{"num_hidden_layers": 10, "hidden_size": 192, "num_attention_heads": 3, "num_key_value_heads": 3, "head_dim": 96, "intermediate_size": 512, "vocab_size": 8192, "hidden_act": "geglu", "norm": "rmsnorm", "norm_place": "pre", "norm_eps": 1e-06, "positions": "rope", "rope_theta": 16600.0, "rope_fraction": 1.0, "qk_norm": false, "attn_scale": 0.102, "bias": "none", "tie_word_embeddings": true, "parallel_block": true, "init": "uniform", "init_std_qkv": 0.0244, "init_std_o": 0.0, "init_std_up": 0.0244, "init_std_down": 0.0, "optimizer": "soap_variant", "learning_rate": 0.00441, "lr_mult_qkv": 0.7, "lr_mult_o": 1.65, "beta1": 0.95, "beta2": 0.95, "lr_head": 0.0108, "max_grad_norm": 1.0, "warmup_steps": 200, "schedule": "wsd", "decay_fraction": 0.849, "decay_shape": "linear", "final_lr_fraction": 0.0, "batch_tokens": 131072, "max_seq_len": 512, "doc_mask": true, "train_tokens": 463400000, "max_steps": 3536, "dataset": "wikipedia_en"}
Each number is 500 + 25 x the weight over its row's rms, rounded and kept within 0 to 999. Layers, rows and columns count from 0. Numbers have three digits each. The size before them is the row's rms in percent of the matrix's.

# layer 4 attention query, 288x192, rms 0.0876, rows 281-287, columns 0-191
103:524542466474443515469485489471494497511463454521469531455508486491565524542528470505452491477445516506453531469516520479506483490523522422492488531503535519507509545471527522534517545476515459512510547530506469489502481520482470483506503484504514480481530455491545486532543500484500504471533502506460501477477525513522515531497458518539487526520474502476485493506470469538500513508508454513485509522539466500530476504470488507501527510513480541469467497472510476504475507525523505489488466482483513519502478512518471481469509478494512504503501501502468487514553496498492475494
096:532481473495523471509503484474485528497499524512470515522529524479505445510507501471462422496492473515462479531482485517476520459500522500492519524474497483475521528477512539523490506444513552514478463472502507487517485451490527499531517477488517487508520468496488478487506483491491529511496559525500469500477529515512486479509447544520486508507512498538470468515486487491530486499500471509483502470470495491510536490504504511472492504490476464467550480537518482505458546505508511515458478488515491529485452513424485488515487467505484558485472500501483540504477540531509558547
102:500502525497519518454518535535479493513485507525481530481489537494504478496503533562560461506525525540518476517477513513482526468478498491498537494518547528489472484449491502474491500512511495448480476506529487477473513473500493453472480499479478480517483521508471558525496525525509472502517433490530517486502551533532495501478467411523469498499528509503487468489480513489463504500488507531544548499469466454538490490491494486468486530517498516464464478521539529477521509523492502519519505485533549505464550497480502523498497498503476487484481493507494495529462499485487516512
107:530491466472501533530520504540522503486487498534530518476465515458448499481505470498493517523492528503470487516537489448508534487482538509485508557522540533479501516472533491506513531505495535490482521509502473501454494506475525530550508512484521525518514459557460509490491535481533528461486519532491486477499549501489520494541452526496505485508505553505559479473520486537507492484478546487520541507510538510527513501508484481501521521478518544513519555508519527505502492490519508495501478524491507492491483503460566477533516519548536516531507541512481504517494505488474535532
107:462466488498514521513550478486501524520513516525530508539502506506499480512503502452488558498451502481518516502506469538535492477497487498475492498472494497521496494470521500453491484472523469531507469519478463563505463453531489495511532484462483513497477488424466537511522487509485498485489532516523473496454556464478503519505510468497499531491488477499514512480486550531490491512491520504534514491462482501471557515494472500495525527470533541529497493514472486493526486520498509569493471505484513477482524458539486491478535528487486541502501552531481474504495533537468508533
102:487458495510466467476485513521481508507494494513516521443473479512469513492522495489488478538457522480492465474428524520524515478469495460505472499531460495477480446511481501493452483485493501498502512539454501523490543485509481508533542509520477524471479493529548458504562508519521515490531508505543519483466528476473503495465489479470498441515473480529502473454477518480527489522529487493559486511486543484495537480457541518467486469452494468501442498497495475528469525511479511490482526517490494512519488488485521530511502488519492514481518483525502479498506520490539477476
104:560483514439490484490511525503516501476523504480486457457487464493482521461489529498470464487491479510492516508475518542488509453486518516480538492507510440518533502477504513550516522498519467516487497504491506522470502508519508485484531457528574524527500466513513507530475499468510474532567467488480470501492501469474503496521482489463475515509484500442496516534523492551464485499488521503495478542486505515518517509510490505512536460522489498512476480543482481504489558504466462494480499448494499519486542487481476465565501476489477486508510483525468446494480479507486493497
# layer 4 attention key, 288x192, rms 0.0904, rows 281-287, columns 0-191
100:519511504493509487512466536449494497514494506494504534521480490485516481510489517560514529513479510495519495464473496505495542513482534501440505499464457464483484495508468498519481515515486508509528533475494483492465468525533507480513508502464516519487496567520539460524530469501449462535537451513499539528496487505515496483502482469495483510502521477513513479446521493508529525478519494554521529528520520520525478534427503517488497469528549495472473509511541481475533520548519471541498508502505487537512496547512481518486482492515524502477500555477517528518477461541496464499
101:490463499526518504526488520475500556492535488535495548451475470491486490486483462493486473474491481488477534505470500543514476508496481479513500497492504487518492508503512469470491475500498442500499497501530481495487524490515522536463505489500528513504483470532519488512514485510479530537555490482521505442490546519470518483477520507476473522509472517460487540453528523491465529495478494497532508463518467531474466476475535497515467540541485464454485455504489421487467504513511517479536511560482525500478492483470487478471555531465514525523514503515500482506555488508498490486
102:523503505474472504529492495515456524500500501546497501471541471515461499500520470523473522478532508555430506529493490508457510499549483461473545542545492480480512521515488495530534450482478478527504512487477485518498465495524436477471481542494490483471501482526510491489501564494459517490455464473496516511486572543532478525522505521501479503548440483518515500514511519471494497562511516541492490503504508473495540462497491454516490503517517513498518524518499512503511491503491467535498538506514509511529523505522467513536504465483492512497477490533498503515537500508501528495
110:480500507525469493519466487441463503478488496518522550482476478489471495493517511518504479495504508490536491481478507454481465489459561493541507485528504488511533505505538481525455528527478460505510505512490515524502486490490477507508450515530505514535507548486468496512513501483500492474473479522494497462486516521494451477500450562495468532547484545512518509501480464445517493455494530521561530490473502522449496497483504476490485469514465510480503474538487478511499512509487482482440508513486485511503516502495504500479468524526538502502484495450460486512500556488541450466
118:486497485512502542474513466510523499475484483503490517503509484468478508500485511482467502482492512482527484510511484500502481496479484521504483532488461462501522523538539506490528490493445477516531532490531502522483484459491518494440531472439478462488487480444509499508494474487574498495482467488533502505507506516451472459503512467464479449532479505507504510479499510440529505525506551433528497510459503478532532488492530477449508491484531490461484533491480556485499487450471493501502512486481532503497485461528516536465525524472491480503482499474537520495513470508527498537
101:479486517549509498483458478476536498494534479465470523478501476521503521500515544504513522459499510534472511525543497457488496504484456454465492511481490546488536465489509484502473505520481465436483529512508492480520481514538484511498512480503498465464504445531517527489505479491509486504521507518460482540533558521489449509454537467510490469509527534508482492512518519492577501516516469470498474499516482469511479522535464505506480529484506542494488500481486506479513494516506510509474525516482521499510471438504513450504496486523522536529462500525510440536476489521509482515
106:525501528472484517564516487514547507516526547548486488561517496514506526502503499518476507457523498509562532454487531526470494512506533514510548529513528487496523473498526514499494524507523506512463496501537488537503486418542499508528499533496459573498487525461513517528517463492488524522533459493514488520485523465503504492499505498540493498536523443484475498516457520499509477527493474518461531505498511508493503526494505522522478529534513530464490462486508485530507544477530506514494506535482542495527461511530492478498505502516498472532514459498526520471495497528526494512
# layer 4 attention value, 288x192, rms 0.0854, rows 192-201, columns 0-191
100:527477490500513501483466497512525521485524484505505466527529470480570510474518524475498477499476438482478516504526545477500504530535541509521522459514527513471507449476488525502502501510488472500479513515543500478480516515481527496488480486539539508481479508511485531506502502470492525497494531503496489485547496525500474487495548477507531486541524484459534504571525467469492480491492522529490496473458487492494537513471518501551473498522494548470484526453534499470548505518495507512508478500476453514478501456533473485478484464541500502499464490525485489491537463492560549491
110:493540450473519502477484474490523508528526462523502471481503523466537471484465489510514517478534488514516539512505538507491450503516520510523514510535552520497507483484537483505484419463512468511490462507477493525475529459529490482459490487534466496470511527529500506509469522465489434499507451486511476507515473480533544524454465471515483515503482518520531510523500519520533489466498496494467499464455510500487504470562471480556472508485529498505504482536504496489484494468473495551485499516499499484498525523494496551456506472528502491478479495463489521503496519516510539491
092:504478496487467514559523498517496472459483504543503539481464476547484450459465484481493494491487529496510517461509545513507486457482503468481475524516474476506527475517501474499479537540502503520472541501531471488499535520492458512476479530507516525491513527503497523519506445508494515514450522474483544546512483493496496485513507510536489545515498523523514506467463505490520536502452498478544449524498491457490507521476496471488509464489539503471540517483480484496437510443513510517493488481536517460529530460493508521484474531501485520531496532490477524519465506485472460512
092:502502448512488480479489450526517491516509494486505517473484479468482495485476505503508490478478523505477519476517533490497460435515503477532497473511518532491521478521513500506508532538499466498556456581494514485492495502492528493507522492455503436518504519483536452487532470537510496511488521511495503527486530495500532498502538472543527488514471518562481506489498455526490522479453520547510497456540518470464525480473506531531477469517527475535513488477525488513472502483511520533505498538523482517536483534509476497480467456477499507477482485496520445496463502487461522520
105:519483488531496506503498504528464511507523542534459495491475487533508551530481505488483505472513509506531463490472516513469506483473515482468500541479483450533511516528509472455506507526460519483521537521504511529461469498558486476503443500503511497532515491523503485475478449531517502552464511487476479514521474512531480491522472505516488535500476499485444474528526468483530512463513487476496463505485486522444539454536505497523488495519547491494490517467489520511481540480452514544521482476529526481496498490465489540457476510506544531545511508477493516521496496517465478536
094:468493482483485465507548466469499520537561474508500533505490474523482503486503521482531491509502506504471445523513465475493488552524498487526523487469508459558522483507504524546525521520484518489476492484498520521493516460497513511524477512513442497499523511454464511495514517490520477536571491476495501524495470503511498489464517526509547554488472500499472518458469561509525456493537509502514464518532494532454508486503523514444509545517463484503490453476489483482485513503476480468474510522519560498506516513487527503495536481500482490466527519475511501475493534485475492492
106:532451442465528518482472487472527488495438533450476505496465504461475483518505518499449540547520469509464480485536539465500506494499496531521535465489517544495467466494483517477510541504478496498543494491530523525502505504508491522483530522528527463481497480514533537517462505474481483496511484506521515511498498517477500518493455469491547490553509553564515517542499503490500461514500501514501502507519520462491471482466461479545494516492466518523497474466487477466505515479531502503495562533532507491491503510540480472502456482483484506488476480516506521491520485505485534507
105:473552460475526495528469547515555512529544505470457496454479513514508511517525498506519565510483521477461506470494477449480493488480483506535479502488480518488473497522490590512506461477507495492479467535496536488489515499545513456518492520514499497473490498488509512496521513500474474479463526503545503519513493507487521496470489503477487483531483474488502496545545509569514464527521468488480481468497531470504507462561524501526467498492487460479509507528510481477495483513524485506539478478525513490536519472501483501498546502515476508529516499476513500491521503482537560487
099:496517500476492511479503520514506502520496500549466478479527517465493497483495441517536514528535498445489500510495494515518477482538469453494534509502497495507517515510471508475535518492490494503493466498476515514502472473492499479487481462476519521505512548455431472458494474531539578527473536487521514497516525519531532483528490477551459522478484480511513476462512479491488517482529497496529457468472529506484499530477521475538518481493502482519501538473480515543461494529568480489460489497536539492547490514508469507481496531518547536498519529499518504516525531492477513506
088:488510479493492491485493511490512486486487484508494532490491492540540483506508468518507517469501470496472466521486468469466514476473526572509511469479495537502509528471479553489488518475491518474549497513552490497493464492498537470483489456503495511518517499457528494501522518485508478498490462529481517530509484500480504534518457483490506452510447501513479487529459483476518536513489475467504485466526551433480456496460503519513500522507440496504517554512493521438489527504529519507536482482500446500527499504544488487519521504475498516515540503526497563509552501487531500484
# layer 4 attention output (transposed), 288x192, rms 0.191, rows 192-201, columns 0-191
092:492502524475525460497466522526486543503495451498532496557508454506486478515486478513482457506533499501488527505489499465466495498514529545475537488508514504505480481505513465520509477498519557481489513519510460475485512479518514478478525486529502504480512494469544492512502521496519512465510517493503517513495485482485490538492504474520475506483496494519488456505495464506453501520499450518539512502519542504473476504454464523513486512533498471482490488474516466529539509490507545502476470487524522487490530492563464491439537469459481462500536489499484571495530424466545514500
104:503456486535460473446526522520496458482458470521497509506500508517534472488473507525468491496497518505459516544509539497492470484499523538510487489511542501470479534527498518507493529551495533494485549511470490506467487487520530496528536490509486521494480501481470484491498509518477452482499525464450451489558496493478479501530483474553525479464466550506512488504527437533502503502491498492501515509459531497506513484510478490550494553537536506460507503481495517498483537526550529446498535454519486468486480515497513484482513499538522526461472510501493502472475497520507485499
096:484508470495503521502491480496556511492477527515489489468525564469543525482425488445512539515463573481492524484499508513494467445497436488538489540516546520515501486498515512547486503489503437506529484533536520508518511494512487515529549528487521522476509520520481505503513501500447475500476485536511523505510512498487538493513449452486538500524526501492452506506509507542509476516535499489522494493516530510543471493543501476496486493523476551515513461526518523529491493509514521481535477509513485532494510484485497527491471483495470507524512521518530499532491480527501489491
093:481485471516498519551464514531520524519488515524440509515505471490514496493506510507513491462505552475540528510515510511502498489506494497502466511499534559469470445463493523516480541476505505518480516518493496479503502501460464499505492483505536471462479503554487494535423466455533489488510467487470475475496544512469451558518464485531496483506511527516490457501511501515540480460487518508451515489525535507461510522499536492527509509528520480480495487494492543537498452509495499439495501507520508503495482496472476465476521509513517517482504530463516541503498461475522474479
097:515524537525491539505521521498514553520499518532505510492520499507534487503477478494487456552467542511480498511525482515523460494487454489483514518527495442529504470517528516501453477481490479479472485554475549508456467510498478510483523457507484509484498487500468453488506519516508484496522485506476475514527500523490485484567480493504501536513515455496508489488500514456516461484489551499523462500482506540516520482514482537505488478460476474483516516523458491534547496498477477477538441492498479514471510504507497556484468503492531511500454535470455496504517511523478444477
098:459491477563512533490499470493481482514546469514476484472539529482535516510480487485476512502492502483472491504486529502529494484507474491482471509529436514477523502515488483488480552572493501512449509504500486508475497447541497477490480499468488492523490458532516506492483508487466476496520523459531488506510471471502523470502502545458491512494500466548515499497469541546505490467499479468493464518516515551516515537482546519472508492473524474545492505494553530504476477544468535494496537513502496499474498504498519455501546499501495464517498516542517472456551498512517485475
101:519508516504525545500502503484473473505459518459481570542497447493499531463461515505515433484551509499528474495479460494469492506485520527540458447487489532525500531503454522531531552505485514456527516533457504501517503477494542514499512544518473525472468475499500528496494504492498476500513474514475511498509469535506503524486476496495503538475512533472464510537519475493483496491512498476475505536456537465478490496473500497511479479536478448473475508492474463489498481495518495482448499497521531541482522466471529493520511486514529499491516543509491511481463484459512481518
102:498500487506473501457494558538493488489535500499464543489484500518514548521489511523503501540488484512467498476501492487501451517509536494492491509499492492494454507458522543463498538524526507508484491506506516503504476487537510463485504471530460508501481494473509530555548500510536477482489537460448493508522498479467491523473476492507486516497506483510515504469560524542532533559520482538476464462467518463446501514503474491474511528531499469515452489505487543439454502512486477501470511465460548470521503495488479460506490477475491514513460489507511467487507524509526505494
101:463496463490512467505517571520503494467513507539461523505465465498529488516547427492517470520507531485505504523493525497529476459493472503473471503492516540504527503518518505464475470489498529503453511531475500521485458491516502497503498456472519506525491535497445484513480450527510523540514544560517493481500537527523526466494496464490491506509545486508550466526507528508487467515519514517544484483481517453472484497487532455550452508502489505479498537510503529514531531492481500486493534525510484487504501467468466509526470492505527486510493505497477481510526531525506524460
087:474483525495495538422504504511506516539509517524505520503520494481516495516491484519533500474553500501486464532488541529518533501490569472505560506483450490537533500495486528505508562508507475504502512504498487492493491495490488495528468495501518503475475520488494511499521511508526552498460505547502537485495469510476499551489433515551478514566462523450524496537557520507491478497504496498443482521517497466500476542486515538464490524514498535494500521489466470503501479502488507510478500493469496502530516471459500470508485529501521513517459467526487485484520524478518489465